config = dict(
    n_head=8,
    n_kv_head=8,
    vocab_size=1564,
    norm='layernorm',
    positions='learned',
    attn_scale=0.177,
    bias='all',
    parallel_block=False,
    init_std_qkv=0.0309,
    lr=0.00182,
    lr_mult_down=1.5,
    warmup_steps=200,
    batch_tokens=65536,
)
Each number is 500 + 40 x the weight over its row's rms, rounded and kept within 0 to 999. Layers, rows and columns count from 0. Numbers have three digits each. The size before them is the row's rms in percent of the matrix's.

# layer 8 MLP down (transposed), 1024x256, rms 0.0731, rows 831-858, columns 0-255
100:539487510521509532558526458567476465521443490466493510459479529497474521487465450519447558567474457586448499500530507515477538536518543426476483418516540494409493486450452474502552527495531456521489501532526436420486435512453403544529568483487469590495475513434501471545508606428527562521496533459515498468548500520470566448508528522559520471524531545398490488467478487506478445496464542466483538527546512511519506541538552542445466578560485483509525514465483562440538586540558545460490530440545435537471507429520522492463508490488430513462456423481595501488519515411457502512514526555480457511462521501506496465445515491511468483485463556519505430522542471550508561473483454444518539492507483552489461477505531569521513509466501442440545469562457566492475588473470536
099:437489506550557520541529472459473522474412551473473520524555477613463550474427490458515395519502505567505481559452474542478534468517489499501556424497507507395567587431474431514416427466471522456495429469575461536537543530486484518523534463449539502554477494429491539537494502537396533522535511480478502459579495538441427552533449486474472576530452483536525496474538470518518571498569475474485553497465517487472503472525487491483478584492478531497456451508523527463542503537518482515510501479477505485530480529467371550560468564504521483601499506471506528484537520450476491509542522545456487571497460512562500422460571485505500521456504499533471508569489553548492450580459483468470468500502482469524486470517478510502433469499536509490504457508519512543535551463481543
105:488514415489456489435440483438420489462515469494530548431446491513404460492471465507563524532462503497509536540557492528536480490472541515499523525528489512501503534540559558475448511477522398521481489565468460444508470495482546598420526521550523494508452514496495440532526494506504489369488478514483488498513554491447479511524568423525508443507498465584481523493497479422556527474532507453585478500525516509468489452476521522560444472441467522504499509482489486446483520504556509452465532458563529482547523561544581553506493508523462493553421548500489518492488505453473491473549496475424520541464541538500467476457438514479517489452519558490551535576519555522626508453457458568440503511506429483480541574498548495535483546500528603499477451538527536516499408469542531
113:525491471525484507559502464496536483487513511431506473457501505500531531522489550479560523482533493497466457487521516439543496529489479526518479494439383486517437428542517534553475460514435440478492553519521455487536489506477495471548520492506492450486531573479490512514539574494430554522476456487485445495457575515470520531534484424577441490452487505476508424496488477446516502578484428523498574475510519510489483548461508427518565499481504570531463619532476575464500463467573515519503532570410506463508487548481639531531562489468512554466515532518493471478478445542446497416468517523457498482455507489519532541447474589518523517534499530547461547618470509471516447555503431492511541523484542562519466420531469414536513511437465484541491442450522488549465460537481474
100:541556466516506493505485443488475458481497494506507511483535478489427480492524539490525424482459420492565527445511515514507465565468439475489489540423603480460460591522495613553503459535491445538517509427494441554556535496466563460574488555502553520510480536563462484495519470475449518627522526419522510486466490494486467540542511514456545499512455464473537510442530542567484514513506486446484473474462469415513515526471449497513536484481472521489584450467522436551481516545498488503550512462503457543522459602521544493448457515553468508592478511510583466439520532466564511498542518493535467470502504566477493464474486499461562478495512513528446488509492477552461514465580513475421497513477484476540502450545487418534478487513521518534520469482620451530490384488450531
107:570502491504490531490386448525526512472420428503452448474518537466528491515488500475464552487574514430547491480523442480524515525503493450438490491532545510505501487509455505419613474549597454518475528516452472490481523481556447486547512508519476457465568514491507543483485571501438498434518542529577507499533473457459571509491502536478471543516496462517487500487514593512511511494455417449475502533490552543518487489503470458452564497531500526456482507448481478476499571494531507455516575432505483477468442380549530521496547568554487517544529463499491534482507528466477505527546509499541460507511518483431487549435510422501532499500551498548506609391507511535541466521534435469551548476535453523542528467496506467527456465575552456496424606510483478489494534434434537
107:529539474533462470428541540549586465467503491519484529562497541518518562592486445451513521540492491642449425529444514501486468579438482473490477562437509537523586539511459546525547501449532500563459510448540434511419512465527506483424489473520504531564463456405484440553540534496515503455535535513510472494464514461512475532565527477521485456548486497480441452431473516502476537461505506526438496495505484506480583534516433503507514457547528423522502562546526507422477492461482524454532499462465415512482553523513482442498508497540508523521517487520538563389459421481467496494516436515473434472516489554473544507578444564495540504511401431526518516554484515481519486490446549482504497497447583492479507588511487460534505486442502475498540533508504543513532480518503506
103:442506475558462515461538572456484463523472571484490411458485554553428484448463559514474456476471479515457423492542512441534486549483492480437480493499490473533489432542566542442486565482474490481603474468458491453494515519505597559471491538485524507444474546537540548535548486535534418530480475478472435436493463532584564483514470508548550497543475509424427526553438536502454568499410522539470462487464440555472516491422487505505584421538545513490455537501575448474468511478511566404524467482547526430471512529489460550485447514419504552585489482470494529450488493574500462504481492530538578533522551546484530538520513517525477505507503499499502558461498529473506495527443556519494507523485516517458559525535486562496496506559489482479505464522459476492525478569500437
103:589493481463502444566540515549550493566460469512570506384482480472508495503485506573506528484559505422512502478475463484535535512530411570536515514525498583510515508467546461579427472429511466471483576445484481529538532570473513539478506495442445479462476496464501516511475486493506444441482518553483583529456489555538499510510579546479487503460408453473508439488483571499449533479421474477446405388532511493472477502479467561486482469554502559504467516490491400556466494460407459482532523507544568514541510544509495621449514511531521512530510458513449515500532504537468472510473473459535511531544502497468514487521542491476533488506529494522502466466511562500419523413529490524525517502568560455501484491494553473457477492469546478477559477552542503551519422479471545
096:500459481433452477501486430425492515521524518493479529474504523447575476480555548548471518566450558504587505552473459538508507543477429547537507416450517511492519453524582532519486532470475522457473555410530524513533445520488479439537460497454524454553462442502488468546536492537442456436573430420529541471489456539480486476507552517518481510498471480483468492508455454451479514548504465468464533551459554526523573505497543507512537497520473529483490490496494517468522440455508601460537506502471454509507479446532499486560533452389571569514555527502487487476544498466417490506518477576483547435429553478498465549440551438394516464535533488493507485529479486475515454480626540536445520537521555530489453513474560475508460532513471541541516465561532565465516496478560527
107:404453472480498431445528476494508446481463480530516496502529486465461533570555539484422460470454487480447497488468459582436476455542578538401537470454529522476484524562529392576527514485464475558490521469438536423526478459500485517475582450425514540553544504471496472547519509460579498553457526575484629573490533463452523445480465483509468516538412509462503488496486554543542460492550515518508476538512551450486465537508488456507391552551517545475498528505528535436422537461482461525501442451514435489503577562542470502478493493492558553525528531562517527486556503509504545507450550498477571506443510497534501448492594499445448478507469507510499433514477533537485512502518470515524460544482480498481497444544503473535539534492479522505466448459524514507545508517462545
103:480468603520508538523509472456559426504496467522508503465428519531488491500465484478519479529466551453445513540550434492444546443485517469431459539487542452495500474494531542542475486515559459473479524522505457574520515508512564426511482525491498496463470457473463509552503533473546451454485486473470529529421510566524453557487486513536537504571428526452464474483480497455574461415495534464541544526505469510487540452476425577478485560561503518460552480533594489532513495509469501574458505552481493478512489473519567386504590479501495486433482571465546506515519521503398519471437551501482425457557508475525495489536443535577520491503523527446566504423534547538508522526459525479502449474470480472530468465500447520590515452568558423512469444496498566481567552505560503
103:526497548453543451511578477496505451486513471489514557468522456481500594456519502489494504460536497516460538506536537522468486503455515479525414506501554498501481567488482602483470449478507463576469456514482523503500514526533552488420504433495502504439550459454426452461446492514492522569517483495457557486472471486551450457407421446530467465499523532494509533462471494501460547549439503518554440443547434445514471461503516503457484534569558508478539506485457510503527513609528517524543484572573479436522491546507438465538548461588519544425513442457522522518500462413432530512487479474457514483522469475464544523520535493506441586594509474459526517539451482469485549562483491581498438532473515541545611511536564500497452504565493500449450538524482496506570518528471505
100:467513478406493492511465577548489566506538515503498476495470478515438537532501446489532555473483563480524527461496510466534508463523549477476440571586488484454474516503561441538481486532522459465530535587494496539446557470494563514569473471557443525559443510457421521489443537545534596434454463474610565504503451560529501469422481476565461498496503518508560528510450513525493529516515502486472474476525457505557534500505467529496491626522485530517428530499542566467449496546557534449453510488516492509469541480518466505519481489493523530494495510556506523434418465528459508534518483429520495511504540468493461410445484497447514473502527487556469499427538512440440484555460492528453486424464610454545508492524479452525600539515514527434498442498490493452491441466507558
102:515595507467544571579505512487504538495462456564531448458576440573518554482498500454456498420580458523522477534427548518528433459505469495548433518519516490517491476488517451557532516537421531515578481494466460512492600457451513468408546525506551513532526530456511528508458488498481510484550495518536525491522523486487537544513499459469550479597502445467475436520444469490454506441484507517493530523469504463490470457524531421473533474580491534474551523515512492484483490483530492550559501467539497497409490463450505538445473497574527481521447544425521469488531539479414544554509445495475434479446470536564469516530527453515530560459453487560468543497444542456471498421509520487481475509530572504476467505403502533524579529544445465496540461512585442493479583496541482
093:497503522516460447462518422497490545450530497458490428467558555547520468482451525478481514536490452434512557526497483512505449523492518423514503586472524513518497586546476502449522491466516506500507544460529513442505513411525495551341479499529509512468510513559458501508422524487500524500569458419521513516481571522496530502571500510484423474502502542408465522519564465453549485512467465475601523491537481553464514517435480524436513537437541497539485501496509453509608443497509524484525495470512494536513543559471516411539469495520528537564490527515490539524522484495566517532524527537519437494463459501526477470531476492451478502519436521476407505424549486473562514508451498485551459593505497438424451510535452550582477511557462484534564468425519508558515502417486499
096:507541544461486529522481503519447537516498516440538449470448475504475457501506523456537581418475494421492473504523473445538511481499579504464531473521442527526493500516519523513449568485512511527484515495496461572534492560545496522416471521514420528477457520467400488466488513514535562418446494520466499570543470488437461481498486484520478538551569462473555485451527517525521495461447565467495500549461513440420536487482515564517475455438457486522530456572558566477583488535502555493524468592554502450487536474539456532491448497502462482466447522547539521534527490591486608508489483537496495504520470507522503532549451472494411499490522510564430424491505477421531491458610489549514485535510574480469557520518457483509504459476507478504562393551489571542425500483535509
096:513495498558484525467528493452477484472501466439489509472489517419512557488456503440585478499447565536533525551595501435457489463486462528536508530432528518486497516481507549493536520559542464529404475504512520580528453456516480523486605487549456453521453484450481495516491495505500484523395518540477554459537533493496479481593486444513492479490505465494446437418576482509449468475466430501541464524529563557477485550493486546548451537517452516549468449479575509549483556498455536527442561544531520487456497481458490540535499468468542505507555493413496496464393496558366534512489512516506508542450514520567507569514462517534567457455454528557483484555479466491481432440534541493506502447492481470476592527561475473513556507447468494517506540552483515511447504562483525
094:507490460554527541499504469523490530511524492410448456528571420514517507507508534459516481469436429431503484556490467531525499474516532483462505528495463471533450451574494507507417459544541448504496463498401560460480511547534561508483557492485449562537474526460520506526497478547504572468501517489550496453551492531465544522518538508466547514482463540440523459417527590520557497508542567497526547519505553449537436450523554437504534402412518485511483422528450518492460531498497523491466571478527508531510456446514472573501596383557514531486466482488405525492478456455503548470476600480541542500451559552516473525465444508576497487499520499482516434503512519515532495500381481539491464517524488486524522470542526457476520536531515562529482417546481476480467468530480548
103:512510513499532542427452445534484487493539509438529570516532456491475489539440537557469527486518491556497489449467565492491515504503524570429443501463488511488477478509484558519459580520454543398509446515537479518486495477456441500566530490548556503487533554509473461505528498559490522483487477505545538544412461475500568496453536534488529527432537447534490503523499600442578497482523526486536441551522523550457458379530464486537486618517434503474494486552491536576575433502470500498514472466496507536463523577462508498486470498527441489461415578488527526482505496486456451426574487564506540473511487455490520464414514505542525540507514486490570455540568566501556449460486531515516486503434496551485446438591537492477533493507511493451464503419453443488519522502485442
096:513531508442540474450496481519433491489567515491472464533512472505437473538438519536518478572456510515489525497525483515573482521478469515479531502542455463548501513460501437451501526499502483557525496585479511545507600448523518523480435512478554495483456558534536538487533518530500505480434488460514477549483442461535423524496495503470419488558467492480457488544486564471455535472468510465492555514468465454565448453521472434576491452441531509560499503531513512509469485473460542518449487567447445462586511553558530559508517551473502479489520439430477536519521549530484509509515524527540446557456482484499519511462527486534366514528489492516420563534554500437553570495655572459518440495395528478521481503463559490565532448520547532407505466541502475462495491505456490
099:506462520455521423543461526526580529519462527473473503499518546530489544487475490510452478575487456537511465511499484487494474561499521506521502492497461444493527505515586437502549522461547491532557458557479503545477458440437532511471528444513465501469495502555556477513493589502433504524513462500535572481559466464466582423537443480499522594480501479420523524391524478485495495498599512533513530523486500459464535548547509511533544502414522506532470443493428429513525516551507538545471540511440484504509518547506435516558510445511536474530538491489540438407526500539563472576504527485546469503465487423497505463455480471515496448464497420625563537530535498469552451472561463428495417574551520540479443539480512469540478444513479463483449444477496563487489533445486483
102:535487494550542416501538511551544463501531543494517466455514557517517529448509482455500562576558508473490465490566455485444496500560381426461468522528530457570480533607458552445484458492478471585529503539460478553511519567466599525461541540499481456483479490480481526511472452486492493575503478462480456530502510423502431492453489564461553514572508572449491549499521505453491492493528481486584522564442516434463500495451542452488542485555514466465485511547433541488512456543546589558521559510477456541513514481467519562544539439547530504460531510525518563461558537459497492478459518459524478475457529509546428472514519505473432514503494455508479502529537524417456428525430514448425480518495515471474506443495498469511573484472465529446466498510463515476464420545558527
101:566475514500465515491532484463495504456584556495506458475452543377491506439527556445483544474486506437509446473458583527474509540570583529504517531513510510501473467484515565583498467468551495466465471516431516497554507461553445506502511545512537525521565483520479415539509466503517535469475498494507524495366475474500545549470477428534443527505442533558473427479520493500434440489555523478464488537516433499475397530520418489564567436490502502456535534482482479546447463500557484527523496432511530488484506462534556494479501484496508457513539510516486522453479484534476477520505547546480552508508496470494499525528483546502525529511480450509452491570537530471506478487539384502551485568552553512481519453441522520535551519507446622477509457547510513499453469545551364
099:515477516522462489437546582530529452465537545531463404564471423493556479449428485472490528545468541458494484490585458497490476487472493489479528514490476517502518481462487557521484462533491482551491430517517434411512478545507567489491489459482518525522542507514484492524417510483476518439523492556478524500472449421553453456510533488492525532517542607481499482546543431537466506488556509554565512513534468542537533488509540455533435438522488515610595478560560521501493464566508537490504499528522594517541490437453469489455497564500498524432473533458479465537476471496531486546465464506509543485463448473437485504496446499516593493384508504517538507500495497503414413485498480497500536427505485460585426572477492543507503424570507460472486562519563499551522501504474564
111:508485483507534548402503508462472493474448514445535500574477525582525550520566456495516484553442452591504558543516410485529493537505503449496491503527475508471547491515517452480468469460452493525517522513521449542572530489535511498478530494491477548514544476412531516558520537467486512515485491516545496534544468446471528443498511473506531483495441485504648438560566453480457454500463496526519489623448552518478508450497509479496480431525542515494443483574476541478502476517411534531518544461506455491481423575502507430489525580490386507532479521426522426551516473400551504477529501497465460511483543565491528554458544509503498478463564425460493504522543464467477445507478439481486533521451430543422477524477508548500546505550461518478513502556499532523511554515507429
104:501405475474497491516564517488443522510492497542497502492542512525523518505564503566516484538438512519545461444529435509492515499497527537554505541434458577445454522505500518454459520467582463448471521501501442462496586511559486489485419489469528530533484583455528617391472461456574488510575490457538569441504518488499405440581423527538492473492490482473432499496523551444487371570503488484462478479487467435496464490499445459427471514574496499503463489486525526510494505493495545542515504562533492512455498581504512531547564459509473561469538495516436540497569498535459500524526535435527520484546497447449527507505435504447548519475460498497513551513560505484479509519506480493480540441503546562436522470463564501473456510490571486508571556531435494511496532525430484
110:498550478527516480458570518482472423457560600464461529441493489505445501444474490513519513493569465442533478471510546476503527508496479451500513574457476514529515476559522492491445535516405500517514501519489530492478476529546514480486515541502506496510554492566507520460572487504467489500471473524484423499498497491479480522546487428577427526517500471545567499491503448439545533562490547509542524521498436517516513485550507423489511542482480451422488453513527514576506539531553491503506564441472529477543556560479494452449604532496588521552505486501453435452499514479569475484503389486464509469560474492515543450476459503503522621417549476465493578547561509502512507521365495465528448572440466538425418485528501503521519469464514489533515472437536494458487527442451535
# layer 8 MLP up, 1024x256, rms 0.0543, rows 832-858, columns 0-255
098:484444565428472520448556509475440497493538493503548497507479525503463563498504454491491536472444510522510516515527476486516530492474502532562443481489530547512461481534544536529562572592502482558482504462473522531532490522533524522470469470435532480499486546458461526490422470486470577545510525474557475533557508467519507494512467479551515442539523484420545566549392485580537407470375461490482525494532528535528449431502567504533491529480487469473522521545468472481463503553503449553525489502464559501495560455491506487467532577506504502569497456423485523501495484542505518572471549409501491499492501498454492441638466530548449521487541522477525500451467473524546479460468470459466540469436547579518507476512580477501456410533562580527528490519482557510591460477542457
106:481456438621525506402531426556481534522489479480525550477482507498537530475557546527498579551439552518456452475492483468431423503620523457467530534578452470572463453501542440551602465478504535492485497513481493433463557495583464477560521447489529472474564486458471493502492442508495490463540452498553515440481557487458538431519543478482510500466488487460550461517554441482502511518496507523507458455540513472486526513548514511533507491460538564551481570516507526515462475509517521518527524448526540522488429515525563555480475507518538468411444545486435443545454520489522494444603521507479599523451503504466525471503503508469488537527538476434544414444513503539540516489535464499519525499462552493583501453509485567500488481518558570494449528500492488476543450443485456
102:541483495489443530457450495481468525488477418498535559512521520545477508501504490511506475506504513544490457499556405586542516444474497493514447484496548521605449515455442455476483497535518568504493521497497493429522477443517475455579499491500528589461446498500508466475582482541492522513390541522497476487570466518454538434495509459510525506442555508578453526475522455456507470505499545464520510535506542481481500505470524484461496595491502593542465424470452500496508454437457550499545602526483520472579527529557569506549512520538528546516591509456517528513450475481473494486497543471508525485519569469438471485469494471521481427527523503438532508491525622466488455493542503500522538440479471465465432505561497437497530496396452565467487540420561497587455503472461517
105:463456508509473538379471541494551487478459457472449515486507531529464538549516503463517513487494531568467590484558480546462521491433454558579533462456472485479511442411543518469519453466513548524501534510468479515466485449587502513549420482533484483477540517441512511569480459525504525589533444468459527499458549484562469489512588483492545479484454529535484535520509442574434523445519514542549513541434526461507491485480529464493511436506583396485561469530491532458549554494445459460538504464552454478474502539457522516565492524467511583526538552500488533550485552475514428496551454503449472464582528438465477560568505524561453581481546493475496489507450513458545415467477506526511465525491485492506458536476536530502537469521409502531513563424478536446523506477526527
102:532522494495520442537581593449523482497506460527415508524566501530499572488439485434484469546517509558535377479504505489523492527512474508605473534500458454495490544482467508563527570509455506440539532500518480509490476553472509509527423454553483477555415420541430526460495453483506443484509494535519519524560475522525610536536536477418528587517473515491550437489467523516511460505619479531414461526537516436533489575533569577473471469514543442488499488473537512533496459451427503516527475492527460516484512493489541488477546523454460558454551471506470525512518508492416526554469562474479460533457481436492497495443488539476476517479492451448480508566530505470472507558515527493452563499483488468526548425521507479553469473542501450499523443471542466419536498549494546
103:473431554472455470539506420479541568481495480583487502569393569434521475498543484545478526486520473535464522535501542474486497439449479494478555521538479478440462541510444527420491441530564460419523496515500494511424490543472528452499453404469490537455496484513489414513475544500490481522515480553467498509531487476550442481511492563550476502472550557524455457570507530493466518477549554470565435481540514513549451483574535481512492450522421476503533484540504549487488562446458506406425573521557488455481474509482574494459468520523549504497494463488573509437507504464491529564482508526477574521473460492540481496516564561491547540454513512479505486546496533475499518484557508446490502510516428436514484544496475496481409615546423483590508533499474522506506557452552473
111:497489499575566475455504549455461438447491473435535475510517485519477526490530538501464428496595523534442477441532542449452461533556537502448485449457520477482450493599481505517473556446463508529478478567492503468483525505566482496530486479476497446467518491463485561472484536472422471537476515488508475574519520482443499405452499505556475501455494548480517514537484489552529433519533444528422480433424514476556510443513537519557534457472530491501493541514553450568447519485512469496519490493515527510513502525399493572442438571479500512509497468518481498480552518463453543477541458464550578559454457468443468549508546545457504500459484514509476548502517568529486464451517529568500484514418482497483496513501603476488554534542577535414503549565495490497474588566380502
104:457461561531501516488467574437474433491567465558499458454500538478492479447479449505462509520501472525475472456438470550527395497395496505527473416532497611473510512414555518543476510458600479408558509502494503579519453504525513459494380567507492537449471511460573422494554579492498444537460530500475469532486479487474471472513493496433537505529509516517543547479491493616509466468516531523553540544460527492559594531546560493527495488496463470568512520533496524470476453518448483530463454492551518466513503484448502409479527504469534483545474488515377494473458542509492476527466566506496509549462530534480520516520455520499478461486497508487494537447476479518449494472509468504461514555470519479530510484498499555498549558549594479498454457523539576546526475510500446
096:496513456437429521489555536495537475458499444484537502517547487501433464513524490481509474494506491549432560495536470508528518519546400473528476481601474472480542458507482505462562472449506476468563508495473563540474489589530548517493483532537475531460508505518502533449536505515504599526506472514475440498433495539587491550482571460524519518483427548535420518456488548527504422537492460493531473492459536407460502452463446553459500528438531478494514488527455544503466542513552479500589504502465526475446445491467462449411523496482466498534443527558511482562574515519498523534500496445549496547503477515500486450550491507501530508496546456454489482453559493511574504433582486546496478611532453456560509512405466475570470444487566445501532511525532424403506533561528522
104:489475454529513463557491514506519496541538539498468545515485485522491412460472513514452475520452535481432458564510466510486420460497430536408525484449543540515435546519457511518479476465563439513548483426479546565452508569465551544441495463558541531487488485442554501549480497495518522487535461540460481474536574479539437467515500532446442513514448561513460532561566445537437508557537516536481457483578559473504585526569503486488501520512480514473504519537459479509467542559551501505515487471510556523420490536522487501541519470550475493482594489467520455543460430555476484551500482399522577504428506448506435517556538452534440573515527449505504594474483568546487528479525501439485574550480498440516490506456479461540500458508478496526526544520498510379530529539480485
103:473570495565472462509508568448546478516581483440480495482492458472531488575442473586511479503516498489540539468443511531489594495515493511511493390524379543422499520505552454518521451459539544478440461437469461472552461472509424506501455516490458534522500540576543526468536490525485527392520490558545487539519484454522486488515464564519490480461595493538473508542442496548528490423460507457484438514430527507471579555508514543494504458505509569586511493608524488479499443509481546584470500485552569515457513494508537577517559529514449517531513512541463463505498528530484518467513529424502562558518456511521489437486487512532570492506512511485566513456530443531512497483509521413501475572467488545474526526500553451482470479485435511487511487498487478534497424492441431
103:500467467543451525485521524542503499500544541489429526499471489547509441483407567553497528509518487516513475469501560535540431510506504525483509459552466485525508528498456398548444564516486484471457549487505510396520455517533556537530474508492434496429480507457527487492548476458561550365477469483525477544519548544451504445511480495557493500491564533539530492466467492514465525455572471484468536503504493564504451535522500553453552451495472485558522523438491488448465464486521543446601537510458483489474514407500545549476500535524470475450570564505452506487503449515559494508476469529455488552542487431459498482486485544426575450442499471490431475397487489535531581538496492560481514449576404452515474524507619465493515509465541539492463548503528475445526460472503458
102:571500504613492436446474470500546570499504426485537470516444533485427523507440540478577433502527504530515462514509503424587505488515510482404542516513538463560526493504473509552456478494444566536530470461505531438524560460575450583513440523459589443477563446510528529507461529464528513500479556472475490568538452457497483498501493467456527487523550471489490484531405445520502526509514500481555566465493582451508506523517478447458475550546495450458494477454525517510520550470488526527556441496438418543558502467512488428484528459502534492534437527388459445511421498507596497520560445544547554521510500474485446475560526499491474480552495583500506485473443572471526508442521495468477483491453521509479502479535543451481506470488455521441447499533537521520482532511467536
101:471417424434475419509504501488503552560542548460498490555464473519488420526492497488558584572472473426507513465539520518390485513491567539465499465496460486452469490580514480514459526487502467574513540530514480429495448479510472548481510435522558529488486516522500540533490486510493515511509442496477588504452548495418517472509464524580448544436575503515496467489495449501513438523471466504494460501463457471464527522411472503551482448515519511534528472471509483594522488535510563487534524544455519563573519484507471557493512504485497490522550494523505411584428474461456508483428638582505471547536516481583470533497539497538431439531506523504618442508519486514557487501533477503566499514517481506490553456488506489511487508517560448516444540464495526490538503539430517
097:458435464546523468492508507506516491469480530511505487562494430431523448499478464480624513481459464547534447482515508451454532503467532536587539594437468532475453471525489517488609479486481457503466446579535501460526537407519489501561529515479504468428536444562563498456513488503525562528519439507555458513563539437456464484520465497556497516553529590529475533510478485543453515521500488460510540453487582484481528496403454479575441486514488517453445502568433526533503506475496493510521460457453545536504403503509552443523491522506390480507519504506508465478479469532480453486444435466536464509468533443465475518475494507550552463496504532528462479611407443538524528495552481517488479448463469570563516497525414461547517529515521518498549507544514463483507543498503503
096:522489493476491541451579526466568511544430434558509565487498497399544479493497515452475500501527469486461477552420506479555525544443450484518493453520530527464441480558529479461509510452493419511487485555509496538506518464425432543498490515494441513513536487498497479436548466538477474591475493479536499535432485496513493513500528524506534475544523485509470463529466486541465547540528520523504518512502493485525493506517520548468503479489583512465476498499530496537478487393522494528527520419544577497513477497441542416433476575506499404486465448401504469432470516510438500522500576495502505489550525538482578613451524491530456505471525498538495505578521539438492536498506586457502542465460457543490546521515454511590490609499497412444566527486507441402550559497504537
098:480452532491381486495490477510520497535515584477507489628508469508524536454468526501466497579561587467460482489464504462532492501456509488483537441436509531490512485509467503518528458563462497514524517465459513549500477511543453500528533457496536534472498473485540505460537532502490455530491563465520496503464439492496566450412506466484569476466507440485521453475539501513567608372433533514552504538484477576483563502475538451476470524574525512458561613493520535491589472490581516528471477493508506478547501568473502485491507450534504489471520521502503511564457551515504510536514525438544427550502456511521510475473498453480589481475513453473537559587566506414510472454485483415475473471460506536513443487470555540485481468551522475549591428518499524444464475544516516
092:439495517516467498462455464469574522474457535483476526438533524472483428496486445519552586463501461508483553505589538486529461481536517500500444496525566570511498441490517476538466535484380497481511420520533502441501534467495506513575475422460465478508480469564546538520539465472534476521479537442567529531520422478545522497532553483507431485496502430413493437587469508541548456542442540513463509472494528481537522510514501516493516528538531511586569547593529525536559465447521460436512396517512571477528458491509475473475513483498500528530525479521527479495486485466511494475554545484420571505494522485517530452519548465443535437502564484476507524519533531463535461457422577524457513487442509439530455484408512568559548515485507496455468506485503574404506533513452465
101:427465538523486511538608489497493470502438489476471547478492421544450578519452543501485471517488491500465573543542440534527484554511451514524521480475555493455508496515554468443512550528502536476534505491530490596486445474518554510488454517526515469435475502527512501564471422431420473466461510407480508472540523552486546488505491547502525482497532496484432525500502444554458440474456465458416509552458534502473527558503492610522525548573498538516531542511483496542510522460488470547465489497582546504457474449490536517497512519497537458441462428480510514549483414562513553490471541448500450441438548581512472485553517461503512526515451461470511435446554494558456515468439505520501474490403491485455485456491565579481525546593587524562543571529459518496514478509510491
102:492501455511471458528468552516489515490480530495486439514492434518519501526591570420529477471471479511414542429532514425458436492528523548450456514474478509452506582538556510480573539432511526509569418505479452489563453537460452474525517497530486523545442445515487541438549488474480551577494536502588504488570458501404526535534470537552581469543517525518442548557507485437565559582506464493529552514529486447465547459463525517500429485540532524535397478488470490446458450572557510516399494539458503423464450488466513523455466494540484521509555470560503464513500446519492507492494446535485518499477482537509558496474460515525516537507506462476547528486552474478509497517536423488543456507465531486527544523465527476457463504484491496591439436484498490461491511439593505
098:452545469490528483527509473534533456510521421478584566537497415454543456532484543473583488522515493512467464488509526547493469457490484520528435544464525462558454574597537430406513454575538461564538505494442542475533479424533523433449497465449555480423521489486470555490496520457497471495475469491531496555458439550494547481471528568413484556522501547408464573444461479435526515515460493480499519519521486496540491534487573542444461452447488484459495475472448521464523521472522453453474492536537412537508471489511528595548475499525553527511452480460473537492446472583445502489504487485496500492541559457494502530475479531519416522539540590537523553475466509518531520545453445537587511490491480579490455512494523469565457502472518534532562535477462523498515453524460462
104:490482506494486589518536528488560570500416408442488478559432524523450528460511508517493500532495496540450473516459529602511477498540499501551489413522537473469545491525550472492599556500466472517446485463498559484506579467354439573494419450485524527518436495549464539420553530493537464473453557583492543526513517455452552478567501567474536488502514505483565515528553484519464434523473468521498481460484546496482490493492569532481590441533446542416516493509503435494497544485518462538507505499499488559440493463445458494519395495502517489520461527513465468446520440517490520447528499561502575558422497491476562486473538481537506507467519536517558544545509465405535515497512493500545501481487445499470500464460475541559500454490532457502441536505538538524506497516471458
097:532521533478486530558453536487540438432567504516547538572558397557472490521561518427521527531508553504452522561494447498466482528512549479469446536488501421474553446473533416473469466513564530534471480487503572469451533529540495483474512458481520415486517473494521574529503479571533476544503460503522537446504564430444542512514514541470581498491486457541494467519508471527493445478413494460507441502521529554548523545504528510525527476538460524536470521498481552409474471470499558523543453549449473466445502493530492496505496485433562520584409531459513479454518523458486483508459459483423525483586555544550503561541527503455449562560531530491496526555570532450454527518531539464538487404450553516495464457447459487436538457497505572495543449514469510561481484466499525
101:502466424515488460476506536544470543434482491493522553485540475479441496520475539512480507544513451600504576505473502504580433449593525477438518549456457441516521474565520426559553416552461513508493557568496506506467493441535524536547486476493466510545580542454531493505510496506550465454458483530484506570516554514475438475506515571478459466518495455414489534461417404535438551507458453503448531503445496448512458533552487455422476445513511520539497465519468489535463442505472455515511463543458507513465497460496546495456434465491551542443533448541465517501479506529486437537540512603503491518458490428581439431489494567479457505526519492486477523499445593554480547499509551524532526570495463533482505504445487537568444492483516490538555503495548526546497442552511515
105:500420458531538484565465464472527513535503500540587496543528580509581560572529478541477511490483508578543456492483510549589453438492451530507484452556562503507501513524478505512511444490437441468525507532454496479509556525515481501514472526477555456533513516485467482487569506516524443541479487465480463482467428471503510473435551480553462502598455526456488472523428464540469488471452448460501520526505526473505482452542510565577512479491505484492529527496519496526466524444481466596411516444453488566510421522521483460586504599442465518440609449470508432490461490465512466532543430528539582475484504518451513514426524450467494460421467472521478485471495567480561467471480447494445484538515539482573483517493500536464587540519505590481512488484446511475441510533486475
106:474462536484490494518540504489441530525487417543494480505515557505478516527525480520504409520509501439490526482439485560521494481508492467560525507478516531510460492509427478550542369554541530501571516487490524533554499514560471516500501535476496467508501507526500477525463548530502397464517491404444480528583579525432536488409496538492480529521540561507444479538503497451552524523509453497447514479502448565471465516503540483611397465468539504566453527527458534522527497536495489499535476487462572482535480437493554487562501552465426512455483498424574482454493481511541528471504463516393589501511459543554439473415510449454483480498534516525464507527424505474507540549452533524550516622457504538523518448454447546459481557521503479528448486501527547482486480482562483
107:591513434554490454488529462472461496538523544509554550469494473539466513504487480539447461499542445453548513486481568537531447461457479474577479493504492533492578458548510488464513559546465528517563522458507471497436581514552461503469464502501547532524404471515529520460499522566539523511530503448494540484447539520402494473438486518455513479465518461473546522452479427436463510529524576525526411481535461493528573570565491517524466541524486521417445536554513486461465512522519463574469477429517543481470457506492587502509570505474504462530509521546482461512472502467547556482519482477491487478497447449503522385509561491476491485455608518583562498442509462502542452543466519473486489570499500518521477586491500489467497504425559521441448466489516504454472588415502493